Part of a small language model's weights.
Size: 8 layers, width 768, 8 heads of 96, MLP 3072 GELU, vocabulary 8192.
Architecture: LayerNorm before each block, no position embeddings, no biases in attention or MLP, ALiBi.
Each number is 128 + 32 x the weight over its row's rms, rounded and kept within 0 to 255. Layers, rows and columns count from 0. Numbers have three digits each. The size before them is the row's rms in percent of the matrix's.

# k: layer 3 attention key, 768x768, rms 0.0349, rows 604-656, columns 128-255
# q: layer 3 attention query, 768x768, rms 0.0351, rows 605-656, columns 128-255
k604 105:070116142114083089137128069122110161149089050142142102116118132093187144183154097065083185114136117138111145070177110111139172082110176201138174065111114085140119082133164202122121110106194159109135189132110128215100134109148150128132156098117110118167145115141108136159096127187074144137074130164091078078069098185179160131084132174111179119105173158099142133115126103123100112178130
q605 110:130171165077194139119113125091068069133140138092122149118133123177182170103112107117148148062137161186143113169117087073139150128120130162065112102182145195105182147116138068192104176110113116077092158124135132103071130121109170129099134119127105114103092165152094156157120099102175104082166137111192133138145132124107054128114166131181167121147122119086150139141042220154127173127167
k605 107:071162191086132080133087150143109107146124085117057120115136168140168145117106099132123164156128155107171133171126171090100112059180132143129079149182145134157101089129138132120121147128108160076127169112138143142179109067122167174090151147115060126106096090113100131198168079110095076149176115118123180118171122203110119167156065153103109202126089142156121102205095201099138149092145
q606 109:103151070093074150139143172073123139118133101146102151132170115167115126080123168116132154171120157085155151178075128168077177126156187157143111127139148098166111116109194147114122146118161120135114179112085113124126112127166084132122047167160217132125124103092158141125086191125099121106109183177092123153152124146115090113130156099169158106108112165135124185139103155127136102084085
k606 106:154171142093130105168168154126128088140139141075130151110139137117109137167132144071125124134168146105098203185072122125068117128152117167104090116124154136166103166119149121157142057143143163136135063121111118141097185120124110097096121170057173167142089164146052171106178113176115178062133131155098118111130178120163104158132090098117099152132134108137194155140092113105104107057142
q607 111:140146103130113130181142127105113074136136148143163152138189098120097122120121170157146145135154115159122130130111149095120154090113116126143101163165109092156148130093127131147075134111158117133129079161099174068147084108132099108135126081108115105119135088144104150108146115109183162134163093187177100197097092081097128130163098088196152145143142129134109152134127054136109165084162
k607 111:146150065098119120183100185112111096087120151157183163148148135164109151137126146142093152102115136146120151115120141136161152162124134130143135133115144039159141194087175081105094090121100052176112088197131095146089154119182146138156151112125129125133156111121120133148091175150137148110171062130197166162135117076050138153126112172068101140144113206087127131112132066119147162140158
q608 108:157112137119155131052124143095098135122096215147138112110097151120161133086136107098196206169138151120159148124144117148132116114188117133141078124129185090120134152143149133073091125089118122081127170142156115115148188145168110098116164158145123170164132087039190158100155118103093097058104187088152103084119140196104103124116182136109163107194142139117102147143091160115175145123117
k608 109:110120083156130102086125133163125161134096143112163126118134119132127130170130105114132197139180171128111135064098110138127140154167112184134141124122097128097143140160125117141170145104150149165121193134142159073080184146193112186091151221111120108200081112156067112082125178088085188131124147151059121125120143143078068093085131115089139082095081113135109146081068129160093128110025
q609 106:141180100122147142107126197102085172174141164170124099119125124130142143099114160092174201139152132135122173125134140121107148125121151143118101167141089176126086149095127143147160097167167167132089193144119160147077129230144081141133137150112078135105083141130162141116162148101145138132139118146085100076103128119144179058101139166073112152131148148126152128163098093094116093112154
k609 110:145169134189162161173126136128092136156125166144137124092197131167157120136138094128156106121122080104065135169170073157145152163117154131132122150109113098100057120124121168177131120161168183147120064127066074108097150164169163155119170120141119147148140130085129087173133116127133082167088128178147096083237175113144189111165112177065140129126128142095144159126198156107098124130103
q610 106:117145122165130094217113146140121147180090150146141130121078131108099154136164153119171113096172125122048091088166076181114114162117139108093155114127178196083185138106099143081111137116137161143198159133102116116159133116100170137122195160140140144099096149098161105072120163123136159100153179069102153088166099129171136144118109054090106081159103107076163168066165115118115073173129
k610 108:162164131223139092163160112121162109132116096153146105123089149130159169131146136159169139178109153104095088132108123140121134113087122153148150056152254138092192121138093143111147185107130165100132183107183086130098152092143158165149145078141132112114166143136126142071135143170101155107144134150158106102179131138139125131118134131089148104125102099129134179090163128170101128185120
q611 109:081191121128161097196150109130043090167126131147140188138116158083130127158098107145139133130123112181093116110179113090152122115110175123118125119065073080117088111073126118176144149156125146100080073101155154166118163117035155183159130194100113145096183124083118129078076059152081116123184151160127120124138139170119195164091092068121157095174145120165118114144157144173120122124154
k611 109:045114175087032165184147127080069147170091113170110104158108125093124128156129174148105073119121112115129085135162074067175127109109151129150152114112119076092160131159100124171067095125151151097104172077170163179165148185096158213108096166118069178067183140124067066151090136194137148134156089143100091151105172135086073146073080119110161132131126151107085131144143106133157125137143
q612 112:099112158099151111070146075095140078084059081108169103129134076106110083165139110061074149169141130117099082116122139104155157145136096121110156083030159139107156100112117072108061150062151115122175082114130108124126136097124144108170115129091141137069121077107136088133137155127091078153141070191151163201113033161127130166161093147136151111188102089144171156175146107000113150180116
k612 110:135122106094151132119158066090142138112081132137136104141138172127159122192120121134110131095141117165125091112085204085081125151157067123086111071081102099094090096154141105130123177089198122136177119112104190126166134142132162097119095089150121092135090103114103117117106143153151125147119112104154095215105148120143141144144104169159115142154115050116150102070138088053131174179135
q613 105:192106123148146183101157124156148176153111136164128104122126082101121084163124099139125077137113093049142181096135088146134130105136175084101163139109145128092134150185166074120111144099139107143139102102116114084103107151130103155112124082153128157142096124173150073132116099080154138086172194093152197152136098140157130090126109134128094149215086197151150177161127116155176141124174
k613 106:134108162156160164172148141159135162089131137107088156135099120132164125173133098133151138048114116051124109058123128111139179090124096123094138153098110142113153119147094135086151166112159158088162105110175087103136129175144120121098124064130145082129046145137090118125104230119158173129180087140134157157103116138125169145108090138097142110133097195170103153060141095103130115144142
q614 109:181144107183133141169134174132142144170120125180192119116091198155159134171109083116139105049108134040123093143119102127134091157098080123113163168172174103122178100184145128064111059128118109139123137139159115126116139166209088150185110127133119102128114147139147172119077087054134131114105128121096113089149096104139107123111113170140135094121131126127117142153151128161086134110081
k614 111:120142141108180113121152165184162109096099200118152145084144129095147112142136082143078148134113148125112126125142187139198151076137143138168116108103163110132158127126079115105174077128113102159056117121158135095158144075145104139158117183137091138176187133102110163164124163116152077088104151160084114103128165165136107147081111118078144094120177147152097151101120126088113109112163
q615 109:123139118121090117136145097131072167116086145090100108133134119132107094094159084130169107105137083131170153173138181068141105133058137098095107110118110122167123140186125118155152114181124135132093211122119149142158072146177076093140147132188128131147134070165138091041098065181137095132147152177124151112158200083161112118106112097124164137168144145126130136122129108103139097108108
k615 110:126150080171160109082148079119085143188135107132145146139145144104131143112131165154103113154094081158119038144089172088065138124109125171126092166108097169170204090160128142127131080163112157095138122143143057129087161160136100132114125101138106123194072045157174139149149105114058117029134135143117121118206146126160077116109117151139154135137126170088135119132175156113108111130135
q616 115:117149142155137072158124120175146177151120139147155112226208114111103182149112090160111119106118161160081102153157101093118082140171095145178173185150151125120115067097049092113115119085089075101105143104131129158161101140121069098142151100099127117188117188171174127136181113127102100138164151132152071178134146183158123130069168136154153174187147114095141170109196155131125120100135
k616 114:084133159134122115089151086129154100139107132140131192133160056134139099147155096149121110104138125143114114110120028160136102148162138120115161156155142135127158130104132143162112103133065107110084120119146122144146113197093107180121158113131151165171143104142092110195117118162151118098092125131108110170110203173095172118099157126195125098149131092102122152157166130140165144114183
q617 110:122092129114148096101088119180158107122083158075131133131215125187150150145188094050138155143121127095133107159085148106141110169149083094114145134127107146076138108088129074129106118122103159104170084142184140133121115148176103097127137125155109112136070078147157157059153082153144134119107040099111119150092192145095084158114074095116078125138108137170145087136108136068131105064139
k617 109:135117119106155085141083092134160095148139119060096150136098096157135163149144166073155147165133196112140137099091116065058144147120074185091100134088151210125150136163147112132120086080159166116140121111138135130068078116111105144133105124122122113113149089112142112151145140103187166101112077084120108162131152119165130151162077104140119119088118105167090142121161100125097144121125
q618 110:099093133149159100131088137157107125161135166210143107134136088118102177150106126099107116106131114144128142119105187087131127112116157140160151071138145167141188177165134091136187171121140158098145152149141126119106092143158137101152128061082182168107147139112063106170181079151082184114199131162140155149138104177126193134130117067133083159090108082138124122139118138153119168104193
k618 111:118132158168139135113112093076137117132136191196153147161147091137071154159123130079122166100144192149171086154164144101136098083087160113124108094121148123158094121099148120054172123132149114117123120118120079155113058148134176149170104090116157137125132121123110141202122121179063156211179144151168185120187098133112130130175125125100085117102119112099120121113162105114117225152178
q619 104:085115152115102164060161092099099120203184157124114129124121168081172149215148046167126067126098107117089050115111113147114120167127134092186168133167118159084223103130153099156125094126115126135205088088143093148097177140125103103140145085136102136132161148114150153152102125164085091103100143171114119168170113167137104145077128167094149149133155189096209037087078140089130127121147
k619 109:105100194169091171110129071142075136100140136121125111086130162095115101145134121190074109132127138125124108162117119146114115207185182140110106207099163115097133127150172098129083101130058131114141183106186138198111180139105135101137099125131121159121116112179098118104096087058114141129095168140099205147126120167132107091101116133124137097101196145140118128134153119103143142163147
q620 106:120114169150152128108119143183118114112147121121146111126148163132142080145155074108128086140133138082143148151173056134171146123137165118142106117143107154164105099134123198120146156108152141092120149091115113127137113101156181145112178126104108096100140058174129083118156135098179121125105123105067152152112101128111118156112163105157130126090066118118127108129113154111102103108089
k620 107:138093136147088172142162059109098123140144123194088141128108150143208089103122109092179062115175155115220163077167149103106182124115135125116132157105109110177161218124125145110143167088190141065140082101082142066128120065130170146121124176118140114179154129161097125120156164149126163145145147116115140165057077120155108143174166114158116059107096036137179119159068149134111129170112
q621 110:126114167150126131127129208203099111116140155129168138148069171132137152106181100143139118203142053109105189166119168143125180120126122114140136146107124125142083110154142156137107151119091166095156134127175081118115068104139173123160130095114145131118183151064118118148160114208149068102195097068102150173136082134126141146096105130133083115113138080099095150114172128088164148119125
k621 101:216089169148162099167096161145115135137108135137105123120102114135122156077156132132112143157108051170169159150149119118120153146160149096178117132108073098139170116163198123091123141108087142134155147097134105149074122147160154064088130162040167058139096110142112127146081136136082054139207096070119196094086171112118091083107186157067123086109115122145129133142150142143164169154132
q622 111:134065115121097120089130100133062180117095134151130170133191163144141138085107143101136084140186100134132129158067120087103105097078129142190158150151169143133133144094104134142107103147107110133077132094126127099134119109108107153072046136122128129098120160129115095139093084174139112139151089110135158137179177109151120171163114049139143128106093133107047116128111091174131091098082
k622 102:083087070120135126075117128127092140131120173130167110118137093187126054137142132117151087080143160184116104168073125098132147125084127169129131077127115120113117123156145093093172067174130178124144170170086156137150153130145101133158091123105171140169100129160125130133080123100122100123078173138179133128079123125070113103178154140159105151133146134089059098119085125152109091094157
q623 109:096108123112148151113108124097137166116110129218104138162129142110091121135163095129126141150121120125044137124176104114137109176139089108077168130111152144157128103080151136123103144104088141157004170105129152091095085169148152122113137153136123062144115172170114085164102131120217150073107167153151124133131162123156116130079181124110090128134160122155132159156152123135144172126074
k623 108:130114141133157115154108136134137156129111150214177139152179120172075111140120139124132100124104123147065137125124149082162111084148110090135149098154137121172136126115100102116100155118142062095115153159143123161167120057186131109109074107143089072109139141135133123131129109150184159128136132166144183091098098153152124148155089161138153091089132129113138125114125143152141140097142
q624 107:106161157151146118095148169159119119203129122140101081068095148140157142063114141125126129043172106152057139125114121135101178106115198139104130121150098120127159063149149137180121179215105122122069165178182145062123132137138096221053150138126120102071151060099150127073131153092125128119131150101076140096086131136128047090104096135125128120115186123167140130127124150130098151153116
k624 110:131097121075194124117098145119116133125121149140133138115118143109170190046102110193172081114131108116117124162143108120153165116140117169125132109147139106144154140115126111185179137135150185119156146111163085032111191137170144142077138106120092122132113071123121127097172150148079118125112185075132113083116111161137150121106094130133140127191166212141110043123163095121113155122113
q625 104:125180109164134138104145100107177146142099111158115025125070092143153084102134157157134102109152114105102152107080126110124156092128146121135159164148167101167143157141167115094125099135149144090124133136136184162079106160155140121105164102160167134140173217062092138161118160113148085137118141147138152113149224170144131101188151150118090125191148098146136129180141158098137121139164
k625 111:110126116144174068150158128098155116136087083190139058139106122127146114170124182219084139151148150130170118128096111124127135126173144177114141174130090035075108142141109152061135129111170164128106147119129102164105157114140140138125091144096136155146107118124098163151183168095074116137099132161129095182206198113094117161105106093121118137159137116142149134152092157104082110101173
q626 113:113151159162142057087114140146125106125098117176111158136149132118156151126098069131108150132147131111095093122140170096092142153130087083145155154144132102160127154115136170144099187137131109175172110106113106169112079065129131070113164093102167170106125156114126111118125065129100129050116086073122101186085118111128087148143111081119141147155088110109146143111115066127134130024194
k626 109:132152172128151136092135123149078149126135090128100157167119116156140098116120204138096164120115095107093117134182147177106148183133051157141140130161131129119157194180131100134132135085108099198179198066092129107155131067147161113108130131129046215172090125159139095108162113145126156099139058119146117104146094146091084114175126085136149119127134170152140150119097107127106126074146
q627 112:100106109147049189067082145169147118111121136127134101130188066107090125152105082129198098021130164153108164098161100093128153148155118127180133142107092097098167141125116163110125096129160118157122138124121156023148151127046209121112113132115126040141126139148101116119122111137118094097133089116115151138142090139104134115086152093178109107141161140065122131085089133083144147051145
k627 117:160113147126122141122076091118149137141130126127100142104145107115120143173096082072158079132082141115152179099160116119119183166163129166103132151105085163123149080097142154149162117132146165070230121102185139127090153130099132129075099132115103080100145134160145138152095125130121169118145137106107115150189105164110166108126118131146107143116126122063140115100106120108085162115095
q628 110:113152161142117050151106132145108173088114102126095142084080080135162159108146154134112122197138132109180131110119124183091194155132087154162096087129092122122182143134132110137113120122192101106104131210111141171074155094120133160090151189130113070168153086042112145101080156135107070162143109195110079103159121098188159124092176144077144118117096152123116107129113126196083105168067
k628 112:183160126108126086146062191104133057092089119147092069103116140108189125083141192107077113172173193104153090123201105160126138197143204099152132095102139178133165110085166136139135119096134087123183102195118148175144112195129186121176114136092105161138241086106089121178149152129113136100126119114111056105124187137210125175040171154117120160195141084113131126168132183177120119160105
q629 108:069119093135146078147140123128172137182146125139128111101183136107116162165136149129137132130143105216126146106130152114094121143080029159152136127138085127084092091113094098190138082104071102148083131161155117071185143162121135118128093145168153164077103162149128118156164136144099110099172147190188110128132113100086096153127121147073082085148123146168139156132064154121167144133131
k629 109:124158140124190096121147181137152121139109151113180111147098104107149140117147160124124132136153109117107141126153113067131152092128106158147145136106100122085100094113152131145156106098110134132039149135161102080112154136074138144118130146133086107133140151139166141131157125109112146133095154147138145140159098112115120128143135190149100117121159103130133110124086153124071140109148
q630 106:126137124122146189154146145127101120099080118065088109092143106113160117084082092108074094084114110110097117133068131151086094130127150133108166125119092156165167132134098145164157152119144102104126169106124158194106107123157107105109159141143152117162129141154149176155120093052120178121082156136125081122108107114079099114130098182136107049079166163137164074137201119112138159074126
k630 107:107168138162140158139185109049136119083132148068112119128140085076158173116164100131091093111183172111189142095136158112049137162112175101106099210199134150163169093157084144121156081120109087124150111078098203185118109178118127058109135087116182113130176125100167129091141177060116107105111111127185111156147149115126138143148091125106134061143093120117191150112197115074088137116126
q631 108:105124187054170149110126104135090168104146141167125174100158133160122115177139082102132109129116098160115125072119077159137107119168146124138163108083101181148177138132082102117110124140180123130094127195167135141100132103194139166097137132148118131159155112165100147122124165187142173096083124171083109120131117107072153074117124135105137132111122127088142112047136107074109055138136
k631 100:184181111080126150102125135112098131126069110155106099096149134110103120118104113117189098137147152079123097125162060121124139192143134072122141131068129095161113095134076105081100140089073161133118114157096162080147148148168156149080115156152099111111120111170049122143078199150085154143128150138123136189102113101136134101072130177114165138086046128163153094099114047092086127140146
q632 102:115157092092154133144138191118160100135139172158138159106158108039144198108126128148102149158093084181178154128130084099139120125104166136152150108109153100084157095084099142124114132104130107126098166138129133134237128176188079064096125119183120069079121130127112124101109095061085139159115103116150145174116110137086107100138138148104098133114075116083187106112114178119127127129136
k632 109:111141091118112100132073111169208136116127136115121198087150107063190174132154159167121105098143147191224192052100079165144143155163153155122166100183170158114137121114130123093145143113111119132110152062107192064177133096160136131095135164160099159142156133117071150133061081143116111193139153131163150187119107151131123074140086122122161083125143142103162099086105133129097107159156
q633 104:135145155106093104115149136082123134146193161149132103110152146099113130111137168128135145146142097068141115157044186126122106108144106127138091122142144079152144096125152139139127111183130132117145152067077134150048093102144137119094167194178079094133108113078132118153125136140138133057099144061107080184151141085146129119104075147142130149177151113147169090091103095098138155131116
k633 094:134136159176117106161112112083125110101123118125143131121107077084201170071173174108146183210104108136171127144045106135186096168103134096091094119093149109200129112088145146172130140077157145119111107080134136135098072134175153191130146173119187156160130123093125090131100119140167138143072124076122094070141151159142127123152053143151157065159127104169118111117121162113127104141103
q634 113:090180137146103132152097165130042127119138113139137112108110130142106141152066104109133186202126157122078135154121126135142184086134134148119149144107123135170115138106166180078136151138105143115097151138148114097156135127095139168159117145168168120121144105133198167179097106112143131150126103136140141152100147153120174141101121174055143165155129138156123089125133085142110170162147
k634 115:112110127140094132140102144098105092136129153123106160124153100209139142106156080144118124177127105132132126116067175141138119143099144118129162120114172154173101132108114125161119144101119133128103172184122148131102100092106050158120043107100107100112066170147166115173112116094094133137144119145157127158098183135180118119123126104121137104100108124094108101054086153128170081216092
q635 104:120127158154081171082087158071114128161110144149131167119120145147154142137114149176060106113103141127144105162104108121169131134099146153088169135126168169160118130153139141135140150136090128096158089185148135142150132155186146140120179141188113128172103114158173164090128149106156112082155084141176138081127134053177185089139126124074134161061099177119125128158132120093178135180112
k635 110:071107165166140160135075155125129116148161141139077184109101132155054083103109148227073176110112190112115175180123149132133108062117136120122148123159160153178110133234196187108134174105090129113154136113168130184070148077178168182137157137168148128146127164129071147096114138124140093136163142074152120132120160118159187198182115128051127105140061143162090130228151094117142109140097
q636 109:127139097081138114160155145092209121123122143110115122143104117127120150189119110097175122119130154172123134088136129179088149172105121185122114149125140125129118165181134168095106124194141103156138143105116088200148201069083155163161121069160168112124133151135153062185173099105100143085095137102148143132151161110101076135114127117082185107147117097109129102214056128176142129116151
k636 109:104158119115088129078160113147143143153120136090121157128116117116132132091115071143090127192153133156127132063157107172096166146094171149082130112153197106073101164175097100040091118135165102135151163180115081154103167132074161143196159106121156114103157146158149140185164150095056062141113177131148162157137122108055141127110127116138135165142122081174102168166086125165132116124114
q637 110:089144159107118094191137090082115183134135142095121164107112094107129120141168115124100113106153070088197200110100152138086112138092125138101110121160156112102122080107156159109204144154123118151142087110164074089164113160197142109069095115076129148121168157164094121094088149104104152111096114124099122118142126110186143147146052092175119165127182076147107069086092150123110128146111
k637 112:125122191083137102117117068093104080113160087090158133129093115106138136134119094135143148123068047122196162136075173125107130073147107103142065092178145122078104143093111165135128165139141046107096158109147145103116119160131153151084121126085175107120149145183093183080144177128096124132062137117113101105106154084143146094135168165053140151141135110084167188107133108145126188122136
q638 108:117172176167167099172162080196124152168074095118153088122054156147129114114129124123140132092129118090100150196133206154152125118130174110107130113216151126121121165138170117084136115129153085138117111123137106183159117138122157130155194184138113085102102146128129101057139122075083090150121097166147059143153132055164103132126175169125149184103119125119086115148120103165112042154118
k638 112:101121167113113126143115107132095172135139097123120106102091126154133124145132125121126122055153101101122204097128143140138147068114143130182165096134082089101131207169159141077134117099141088182134092173144117141168132119106154116168125128120113099117075110137198133145164139086118129114176158159130137142180118118138160141189148100132162175178083116176107117147152196177122078157137
q639 107:104157174094134118157143129121105124139076088090121089150130175119156090128110128135115163098148118117132124147103120129178149091048122073134122082155134177134093102076102182145123171096166164119143129124138181190142059085129128099103186142143147049154079088047116134140106112137096138114104150128170129136179124140160091144110165168094074125179149141146115154142148145118110102194118
k639 105:110126137147154161106158124156114121145134114117166118111140126094154102086110096123103166082194183129143096118085136162153130133103086160187142114110033132163116185092112180187145156088087099201164147090128162107126072106107147135125154143163094121160109128107144160109160132113096209075110112105116088145099177033205144137130134079061130125142179092187108132145137193136185158199119
q640 111:141134087093025120129127098094084148155129143079095122141109125071111107105090142213113152140115140152150064147155139176151103121173114129143148169127138202155157094174136149119141104197092098153133124155088111119199115122048109064181061118134140120214157174143079121200123137121094142163148174168116081130125161155085164105144126139124108053091110133051156127108070143174109107136106
k640 107:114181136127076075130063179161134133099050082098139131148120112102110173143107151172097126128123113128149100079136098065120121121163106126166129122154094134067160098135112102142117106104156147143109089151113137142151129143109090109113139126148150099158179177125089193130099147165060149064130156122149087119136137136118170154106146105153178150108098127134246149128130105087083124095158
q641 104:129094092161127106121157184130158137134100148167068136129147180150134163085088142110209085192071122129124085103129116114112156143197142170136070097109160136093138196154112072097082088136117130116067118125123187162147095083093150138181090149114117162137098121096119110156142137139074155182114085133127171166179168096124109119147118120108132091120114097156132159129132087135157132161124
k641 110:124059138141068135118172137151140093167039162149136143105122179176192074181092144121205061139139159093160042121085134130155191114115121156061112136115134115128115098108127107150074117149137115116059093151113151163105072074133168169173139145098092161131101145124129155143165152115122112174184099146123152105168160102141128129141078125121225139150147123193166129099130082139098108143176
q642 107:074111152111126123107137105118073149167145102100150139141135178157084156130083136099125082176106153104113129115128134127126129154128125118089105147051127115126125159116122127073143148111111155133138068073154110111121092134117114189123175088112120102149119125173114100172115142124052110063127214168105164130074129093201130175125146100085084062118191098098151141105161108098176170162107
k642 104:096129174075109139118168083095137194101136088115092173144082140141130165140146080148117130163157133133124190135093146122101099153111078125092099156078158143122142133153109093051140151139139104142074081065169110047142147174163122174075159146118092124139167150144084149121113153082123129109093161146087145217095155089144103109165127098111122111149185139073142205139134059108136151187120
q643 109:110182121147152125109145115176111130196129068081170047166099097100108134182130067161139165133134103153171111148089031238091113087130133146107121145105059200134112154120117162114090124124120091139120147113109141088089084126067080140182110127089153164083116088115139143162175083152109146083105156056177113138148127122150165123104130110137108125177137116187116178164091152136148155144133
k643 106:126207096111123150093164159145125105193123114129153122174132105187081149154090089132130118095118140071120109095126082177077123082117050116122179123174128148125095137069091174134124113068154151127151146170149127107157145145100158144058079075128129127164119122130143103173132084114126140081118116112094126109143116045143170135190111163130095177134144143113104206146110129146165136104129
q644 108:151103197126083121157159135179071159118100098140102202179083184064182097133143147152100145126110170154159121094145123121128142134128102167180134129122190142114111100149118069081114118176126130116068124085116117136130113105166133130152132125136129103088129104159124072170079130158156070188084095130137157112048162154154176136073109141144140118122105214162136060117137116082118111081113
k644 106:111084127103048112159116123126090129089174087165131181134117126124066081101153137187135151202125133142207145132072121129143162189154135142150106110119158158179134111131107047192195076133132123169036132088082102128101070156172213108150143144139125156173065062197154158159174142137127187133107114092151176118097141128144191124094044176105111027093097108122153112149116178124129084176136
q645 105:132109144157193111107126118137128178111115151202144139200096142085168108139167122144162100169148091078096114156128130158070061102129103116113107111104119181132092151138123107093106077161113108148109102155103156164131090128185124108134152089178124155116128128113170170145166133132119149150085107199124152140214099103115116150117154108066176152190166176163153078103119163142100161095162
k645 106:144197074162134129103144133117140133120108124155136143127150148088158076106153104113125123167126149130161139129121179123086100135155091104148097155080085120209117199193178111086171129138086103118147156189162139130120127155133126104162124066166081120145107078165186114127130144129135141197097113101126104137132146154086130152140146083090166145161106169229171079106121110168129122104142
q646 110:162107162125121134133124131112108189119129160110136141102095159193120100150083087109165184106159116121189185106112156147155170124191164123123150147142141116150117088099090145099142075179166149127097154157064122124141132082194139077095114117131120160140166130171130133165121123106145140155141151149095134093126205148092107070151101088167169125084104127147099161120147058122103130113103
k646 111:147124109135134142141085157111149167152135112110134130102158125132129123160099127135155146142134113200162186201142145081153140143143118199093102102101135116231130098137110081107135066139147162162139112114055138145073108095135081085149094153142135201132069173202126128122115138115157084082043133142124130100134145091065142122135179138108109106052075139122105169095189121193142125113147
q647 107:213143096158154111121133151112157136131138103177125124123091136182152077068171155091121121137182154160148181077158102124095136132093087118084111142116113103108126126111108135125079180138123182139115123141150138126129137088109174137165128076138122104174109115138147161169122094079101117105157128107112084162201069102080189120113155141126077113113116111102195181096116126156185076139129
k647 107:134114115093209126141131160100141166156130168116096133106129102153127064043130142113132110114099131084177125091161117160120108166109095094049145138142072108099146165072141108131132123148117157100128123141106167074149108110123160082180149123125165140143114143126139139148145180115199146157118099124114127122066095086143128143099096105154145104119113133073122114192140089154128197108133
q648 109:181180118182150131056121115164132104143136157121094122142159114115165132104137148059169161128154106130136172164166212123139127127097155170169118079142113117134174089142131170066174204170122123086141154148087111066129156168136149138160133130135081157175121070099161105156088127187092119104160119142159151136100073093108176098167150166120173098124088134149139160099070159162162160153114
k648 112:116098115181114046082135117098181175114141120142125109127131121144105155129151162100142178151187107055086126158109147102101133142115109164116125080140091090137135098151146136071120155071077078110117190122108140128110134187134173087140195102113145083138149092101161135124104162124111143125151164152140173093098079160102152119213146112124134070144122166152138151125139166142125117139049
q649 112:137107084175116064092161121034176171139117105121168122132111091101194189129130114139120173104118123194135169080143171130181173147158162124136126056180103122114072177141140109088125097144123120163147194123122108155133134112189147166124153096133154169088156143159117136141165158109086107145085137122109163111135101067169184125117177180190156122114102117125178156061158098123106118140097
k649 101:144110169139122073096146115120119142104100156189134132123102122096105183135145135118100155120145095135120158146178107099203101097127101112117135105152140091140073098138122088065129158077014114139164147117130081140108138148154083151082175107154145135131137087093104150131132162054147149143159156086108112110111122092129157148141141167169178112152111090115163118064111128120119192170073
q650 112:120084132122181118135107156117134133092137043107139154153150150145134111144157137121087118133111119172161061133167129174103140171143078207155119143085111097169106109132129137155128168079127102151124202115100143137138126153164097058121115114079102130135118105144171088140132164161149121196105120111142188131161107127204112144177105088150169081098124161097080137110146130140077162105114
k650 109:146075102084143119156062073103108127115086141148149095119106158182133089126140103108153120083057074096156104133165132139121131138092122172204135151108125109127137119113174116079125159105137138150164089148177163084143076160132153107168096130129090136140135091124176172145138120145097190101060106093150150116107124143149110089183187184175086187134079152121184143143140163111140219115114
q651 107:094127075108167169138124150127135155101087122119108132145103120166145133174136105187124103095154041123132149105161089153139121155126147150161105129126129092124132108113091185142182103134109141113187145109113124143096132190178135114077072153096083118121156202095187101155175079078076128143179181125115152152059213105153160083109134066176113084131110103165115133113092154099137150098132
k651 110:101163121165147172107120203144104181140113117143114125125122138133140154153126108141074134160152103126121135178167113190132169171115155138170091125171122115146103120101118199088103116142123147066147145087127103098102106187156128139057105142129130131119120079102177145090125095115075116089119139145137239115126164127086156130044183089152127104122132077133124126132097092155186102086138
q652 106:166101106101121167139067138129109117173110162040059165107122113097146091157147057126152150151110101177171160141097135142070149148069167149116145158067060057124177139147155153124143154163136140116125142191175152139138144106108114168148074141089159103108021089081169125105095158176125122103125178127127147126094069146136118133123109098161138128124084119083101143140135173138159145139120
k652 105:138166095084160076127137103132054141181145192103122186097137173106126134156129135097138152156136102126150102130102143168106124155117147128142090158119091172109136164181135138162097061166141089150104122208096130141155108182155039126154112142144110137102122123082223163154170121125129178082117101114099187130140145096157165152156122195148105168072109107081129086163118139126161174125137
q653 111:139162119122169235061184135140093078082183137163077173129156095111074220168135104139072176134115155171156080107109079089162131113044162176100133112117091103167112152096142098139164178170143131124140125152125175148143114115159136111142107133126146107175154104155125127102117142145110147150112174129103135159073122095195129105093092088162170093129064140143111157085154141160145125128150
k653 108:150150101131109182172157105099046059112177168176101114128170199079126160170148143115090130112153127079160047149105110109117109150151107120122097080147141135155106145088159110137155141153142172126173125126094173138122125135089129133169145161068091120163124090180159114130085152094063142119184141125133179119078177157130179176150123171108123120113082147099105134112150079183057132145138
q654 109:119156095163122140125116130095097139122148131177171150078153158118120145155106158145165182131125156131136069104090185139160171099178114198115153146113181143155083148129132128126150141151103110082184104152154122142126113144162105095153143117162156126112168075110111160124126133157084102078112148105130139134194111173097078132129124166104177176157095117099105082046139125123084133114189
k654 104:179083106101119130087134096125172064102125167114136188136140110158118126120118117126105115091120129169148162114148131123060158141111155130118105115109150112165132102115147117159154100081145112125149183103106125056105142129146138059190143128148103158099124127130074141100060161191129115095161089140168139154144086118118099100105079063093136135151141176140108091022209144143147152097157
q655 109:169181183057118079130085169139163166104083085110174122102105103067103134155130071155121165160127123164084121109156109097094177134133156157126168127185093103130132128141190152098082103212220141129145123156154152142105158166145122165148187109083146135121059177081185124123131143114103150158146124164191095142142135159083157077151114168115062048172150129152103099096084219113166191109100
k655 109:195119167110115151089087096098160208114106122118126168139175208065092123100114100199117189142107153127100103067117140115090145134119123131135180118167099112142153141139144106143160091145107186106151118170171156102097151110101134145128153130100143179057117150159088106099180131112129116147128134119151115090176120162154127135127138096145153122112157121132053105132112230122122114111125
q656 111:169155181156131129097147133139116188077124119132111096114139165169156122085160078153162090152162168089130072113132109130110129136183157118118125181130094113137103071085131128116112092141104153146142138143187125134153148091197081153137113145100104125109098117151105136154158169093097102116121116120142146090102124116156102081145125121058141169115032160114101090142113101119079100157132
k656 110:151136133130137104166109128151122194148060154117124104106109101194188131139097067111077100125166149119136078135144094172103075098136158108106133087104083153128116111162142171119116077190170114171134104171136123088096119116149151141107142142125122122093118096123162148095124119159098097128119114139124103171136099082157089065125119155118141089075091150140188048120090098146164062150169